Each number is 500 + 40 x the weight over its row's rms, rounded and kept within 0 to 999. Layers, rows and columns count from 0. Numbers have three digits each. The size before them is the row's rms in percent of the matrix's.

# layer 9 attention query, 256x256, rms 0.0497, rows 211-255, columns 128-255
097:591455442460513543442444526512503522415504513446492574469443491517419491461450505549499499551489533453447536549444495527603535535480491566460439523507493455433469528510549424514475538498497539524477502490549514510477474545496492480519482456485504476512475492558513591472463565536509488490481476467562452494538558498569480453547467506451502511513486550468507478525533440483486491518513
114:510575539494497426531456450447537512509485519567472466493587539452471500490492452482448495553473482475494501548584520476540499432539576502478446519466486490519532437514494504526519434567493541483425430541426467493505514524476541534504553465497591542425516592436527521542485496425492502509511497495549496491516488507488509543574444492563450559519473469537450567473512471508450477551529
093:542535531566499489519502464495495518540505495492524535460484515502484390480522526460527528416527525455603493453462529561480488529465512527551571408512523493472510479484464455529488457523500531488479500442537485513523483520440443444482497489557481512596594535541540490500507428476492531460527511515452473503410410472436556531469523524594525517527433507527480521483484498494592453520514
106:449521512530437493509486531558501539518442484524515509541592482514546464563463429525503508440527447528561435420473534515482529512583514462525523420472523450483500502406560530514492526576470476454488513520496442544538482520582538477421448522459486470504595524467525541536534536504502513495482439491439430522541480443474497550487541529481528529507473553450472496441433492560492504463483
106:595500529470439477485466443454517479509521485482526504428446504486458540577504450499484467513524532519467527572483523568453526506527484470484491500497504625559505529573441484505510437401544526543507494508470480484490575463484553477509519490550422586520482491550501542409493489558462470515505511500504432534458508449483538529505511513567550595444500456437541457554554449565476537489498
106:420463494519479519548490536550458496521426539479542478497428468437536412482526554439490496447407445494542466486464467475499476520476443472549526434580507449449453457407523535561490466559541470461479529513560545515498491515548445444538454492487505500490504486527465520499451480457461566558488457522496531543632496519528443502503487519502477479488470542541496469444399539528564457491502
098:460426465488564570541509534464474471502535546475558458530486484514549437517524532525520443457437515491453452513418496482461433522510481456496480531488429482487493531458481471519454532490473477440547520489461568515585509466542507487541445544572503487547462451570465531429474547530434505568531493548495530564564460508516455479469491465431558477570512558514445522542476581514549494448544
111:506488605517500473387484476476509497568512517513488586470519487502481511449542537494445572458473516475546507430536556545461496527453498469481462443531423512469517482501436536501518475472498569492441436446519459440496429409466540483506566450471552472445529516489527438495473472454553476420515502518472523467523545506542532552423497566539465472416499461579532568485511491437545486587520
102:540500506473496553514483464533541539523455537443530464545591497497559366524470479428472573471457479539520465455537494522518491524519497528521530409533456397500481547463501505484517488584519567507520512485498443500501444487470449484470437575462564495518545522470525495546464461514472531536484486495480506456500469502472429492397535490522557431594421493478476541454443537443540507508476
099:541514467455512539397453473551535512415462418489461443497505518477532546500445537512477506510507460442521526482550470443563478480474516587494540618513519484570468526446501460501404517554546508459515566479588538516510490513474533493532492535448561501486503481464558516590482483525560475449541480512479467481517556559506470503447502548534494531547466537507569474455436444421490553540449
102:492429520454553483550496511579499567446474563499552482496486554471511440456484467531544486496477526493495468501466480532477462496556523501462468451502532438508553504526465524462525533502421539499460522427465421544561499563610392503563441497574524474496534514540505523498529524560546537579511458490536461422471543551552499499474447490506545531482436533545469524560486526492529440458511
093:522580565488490467410446504517495484527502405443471566547540452531455586495484589457480542465546500576461541507533520492502569511519505559529542551517498494478554513463498494523474459433546467497453522467503447536449496543476482485483482563546489531455550533509496481563482468515539487504478467439483521511472530493544530561513572540537480496433477466488498542455502543487538472560470
083:546498439433578540543547475529477505482509512530536508495464502511529451492471509541495518492545472498497476562417459487535459454497463481501500560606510424515443549485603397462435483455557497429603511487540557513480479587462465486574522518465522491549439479514450459515494483523425524575502484509516518470499492512509462468531518555525576494595518512465475490519485521535502534475462
097:518545491487506457487486502530512587467565560570438518468525510512461458502508454560463487530551505517495535515531486508547513503539479519454585467588500552449498488515435496445557516521509447544439497519473544465544599479446505453495503440486510527490564465504544538544534473501524462547473479531517537439473577559529567544506463571529551582525486506454510519516473415451569478503521
081:461562526454501464387459446483419517444511457510475573466464471471529583498524536560572548528524501494542503497512492441511539486448515530473532507472456540522459513521504490466482524470517473476522478510525454530535423503494481518439554447450470524499515543492495517457535483499518420441544502526530519547461540488560516519501506515485526492499507513543533388550597501458477531519464
131:447560476518462505465448478448496500451540448542513538467543486430489428550484488511478513527507561481515544579488591566569511563469535507484573496483545524464518452572428508494534492439497558512576462504474509457479469549473498489457541507439541531512507543531529445474453470482508455436520508522479523461461519419438556510517484462618517513502489493474548542499563447509410484507487
097:515523516499469484488507480491497479506505436501484492480609499512468576479497422458517491549543503562476540523441551495544542450566501557509444428530523464545538515521534557430513432469542508528480481476427456462500542464471506467480391519534493552450505504562485498557544499509513499589463471470451490511472555444402516530490553518546497429436521429482499501523510543518528521517448
101:522467453539468473478547580509553471481498537493458472444464534452507507511492502496498522567507541490487507487570488442538452575480442474566510454607463439489485460479541481547463500545478513506505510491497611500482486516451542514495514491441542456473487417552417481536459568492551556534467437494495510498524515510467454469495473589511510467525437489532520525447420514510526501444496
131:519553529493473514492423429485451483506536461527544541523561510462448522521516529521550494505513499526524516516523528575532517471492604546506508555418559504504557534515468510458569489442534534485559529555525447541530432512557408434525520441535475542517582541449532447521581445490504481456542528537425504545439448477469551446482546470519510520487495500448516463549512511564488483507530
116:480520492489455495479491525541574554489487466536503462488489524468402496568570522481416499488534558508536460480450464516539475443504470507487541517550521519533503473529474493477524480447498528443465615506493483474490498543582433474529467521483487497511492461571532548511488564580510529521484447519527495504451599484491527495533484553556573481485525584482530449579473486524560439515477
118:513511463447485555511497541513459442441481451490496484497487588538503492502440442521555513572537492539540561472431482505501518431645504534521449484468481538576534559456545504420440472477491524486525490427468527558514570461439499487564477473534470495547478524432429526521537506548522459512537608540473487466467504531423510478476457486543472514464539458521455486537534521457497482443456
106:534464548465512441463521502462474551497518482444461521518508542610529472517493518481484426518461439512424479529535554455449547473525532560452486539449563469480534492500493588453473474445540487514517491518501515493527542576443523519503548399556496497474538533524524465534533426531501445504535520486480496506438420496527506508478494442420514506493520435422445491472571488499495567487500
115:515503515495515545541460499481488460533530498453491502517541518451512475473576485503499472512478443539431466526498483499437594480510535496525517541467498485536528523492550553509456554442526455466578514472576479546502496489552519545482430474475468504462494528483525479538447477469407484559510485461494478540539501522564493501501606498503506548498536500464487461538529501548463556464540
116:480512552521502533516451451456518534505455504484535548525460457511517529540480537493500521399451610519555568494544495525487447534487430476509556473460557531468486491465461373497489535442471483470509527509576562426474454485480452567502530480506531586565469459545485561417496548520453477435487537475549544509475575518449549546472478518566558476489499509576510540506504427475470512549435
090:509490493499520394501460557520448559505463526550455466552500518473471525416505439490510496526557486466497457531550458509500524489481487522485558472605427476549508482540505434525537489529461460468491508480498505482478509505582462473479502478461531436448471510476464549505487512510567503520501479423532545416557556536531517474551491554509512518506476486531546454473564459479574506535515
098:447515523578466531501540554485381475419474458490511520528495499514518476483493516514457521418520407499452529488520552446477509499488481500518471483519570500475531482488559459559461537459505531507483524488538454497550384503562550556497457405512462499566521510500528537536493507498451488491500512541451484450491443557557454478548450453464538472551530456486502544494543466510497506468488
115:535429435482528492532492547478530478485435540531465414522448531522487454443519480473591470534536395544420518432409492501494484429574503550446371519519516550568519514456516541450480510498483536533485533466413492576514537446464541452521490490561461507536488505569497517527513510593480560537468520511489547503522440474504477476541438498472493552455529510495445553462469542522516461424487
113:473443471466479536503481510565565534432447474497533506534491427482506491522445508538435501505522499456569501509523497486509463425507536460486565513510454498468498549492471467556484441443547510443562552506594538479538427589592572463506476451472543533477388483552470538499522509553503538506539508509496578486494532507477499494511534575564527547487450571475572438529476541486513527518492
106:515528497446474466460504535482520528478530531515438442510497516530440472497524544478434502501528509532508431425436428547476494469568483529482487482478539517492469451504466567497517515585508510525457515507450465513489554449510494496498481565481456522543536546538552514494479552549502468552475488543565437606475457476492506545551472492404491542533512511510459581533412548577521491441567
118:546560532441490490493471438493503535481503519504548513519457519522468501494555504439536587477524505537496436490517473575494523535476538470461480526442514468530514492478506449495536545506484554545488519552511451538534465451490405501452507545512459433524518529464598452521561439526508546498513514514501519519438456514464565516522520480503488482486513521487515453516563484550449438507509
110:441498576522409484491473470559441476406458484465458510506464451468512548511486532518463497478479513473545603512586501392497499509475478551515510493524521504488519529522493499531451515438571470477488520455588507550525482604481469498589517448540497472511509493467466536504514479449538512512551484451463520431533544532573527469482494523478492505532495518517461474459568426449504517516463
114:471426491547478576492517548480453556431509418465489465592467485496547585457450525525527530489532501500579539468516521463471490492489469452540483474516504488578488570497460438508511524481475489476483573508530544502529476544584513488464426487516496572582467450520445496534537468559535531451490472505477535506467523468454482454497522536545578545420506497471552504517501481425568518460498
103:512488515507526486525512497448549533507546516446538560464473574537465460523506439482523474447475522558470471510460486512473540493483525519523455442503488542387524470469491508418539457535488495505488491458479478493475534435447547527480561509561534470463503504456463448451552525444452495505513529453513430553488443492520542519471535439502465575512444505514496524540420571577461545466515
116:520571529527514445499517416521552517478505495485549535501483455525479467480532558478490520454492493482416461463485517461473472546423551447420456514498557480481556487498531488493446570505459502545429545516496418563540478428559453510461534493472455467518532512472610478553503500496486539508499418550516487500461479480595480566445484470421434465481477555467539549457502510486520457521508
119:479497540501495568472561530465411498487506465490464530432508511507571482478392527501484510504491521471481509502541528474533526531533403506530457449483472414489446470454568565460509572599451456549510472471485542507460576525414555536508504495497536534538478497496464490542483486496530452448482517456499468463447413508429477586470407456534512459563485459526469559448541526457487481528484
112:497502558486496423472546528530475458473533515520473410488466441562476487470457539512455494480482523451602437481534467515480444521564465553543497474543449473460439469472456455614467476523506490511450479477539538519516599510505485487505576531495533460477490476503454538472471479502534557497432470415511464526487476514498458520437417564471434442568467486547490510472481503585549449478529
098:527490555413475536435483486487481497499486524415469524524535458532446452492489496504492515424515463503498452494435534511487521494508580495461447488414597527544551424437509519463460496541521527473414542514490478515554515488586479456509411539588533539513516585567526462551543546539536432562500482509501465521430418459439463507467530460438521516557501419456431538516456570536470501498524
105:532414444508565538523431486492502484553468498505508475504601529487495433561507508478433453514451504553439451492486539473498497465433528486485481515584503450530513487512529495496515534475476459414506504503497576493499481494502592522513481574498529491434543538558559494539441560525510523517500376528490517511544530483426522577503560599548495485560465557463556528511432468459562485532566
103:534499463547529503468555551506460466524451489499502463475513543499491460456501478505509445542552474526469527443451505442479539501563480559506496460565466552583531499460595511448527416482525503516482538466475528544490528471452601447539449531512479463579447513482468480501489500535516470576493512503493463565437474427454440529476540588456514576477554454519467527514454581517496508486513
102:594548525484502423512419474496449528555442481405546501553556530466528543527476497558521455465505439500543419521495556523529518525508529517524474438529516512530492526485496528491487521506491511510473472496498507491546459542544455550452508452540509570579557496441595487434560467522527448436580571561483535509540452498539467521538444470509563550522400513524487521518379486497494570532544
117:478447453504524558515482472553536515504513501561527512479453516506449487560557473468445509527442522520555518503511404570499485437517526484504565549456503543512466524496498483496539498424549452485561533575551489517543525448529577491517477493515541548522449480541467505492483526584422517526519448478535529477496480535538520456547574540512474565445541550458572469540482510483460515480505
091:524516579478553473532535508496514537534438531479507512513558480511512455506524495487500449405487413484548404440517501553416564431548507489503495474379497509496478513458602473491550510572502483560453505518534513509563459432522518472481443489571475522522518603526568568504554455548492504491459473488502480517485448554545512529521502487457469564545516533525476458516517517524518522492535
103:458601495512512441501519503456445482436641478492558499448508488467472510474515570497476569523522500567482498572549437603532429546454485508518486584476528515461452489585554507499511481530504534553570470518456531448476405474422508486535586533386490519455453476489477502497467496454492523514484579525523500553452501517516506490484480445497467489567490472518552486519551527553456508461507
118:523499523515494498500585534450442505526558455515533421508530512611471523487520432504514531527460481485429494518537524528519515531517518494481539546523456466466549507515565468472450527550472427599459436472377523466460608460399565520504486490506494487456495500467463478522511546457533498499493564506516507479512427549496484462489476453488496512549537403525504545573544530471473463443487
105:470496459508496527524511481471522521581545568553508511469623534487517453478475474496488474501482489499402500494472550493522499524467524591484487453579460446479551452453512532496532477549518567424501457478413473488479493475492525518531529464509519457449557559458518428461497495413492474521528566452422522527562455533479521513503481479542489512490488465515480483562502556567545497447497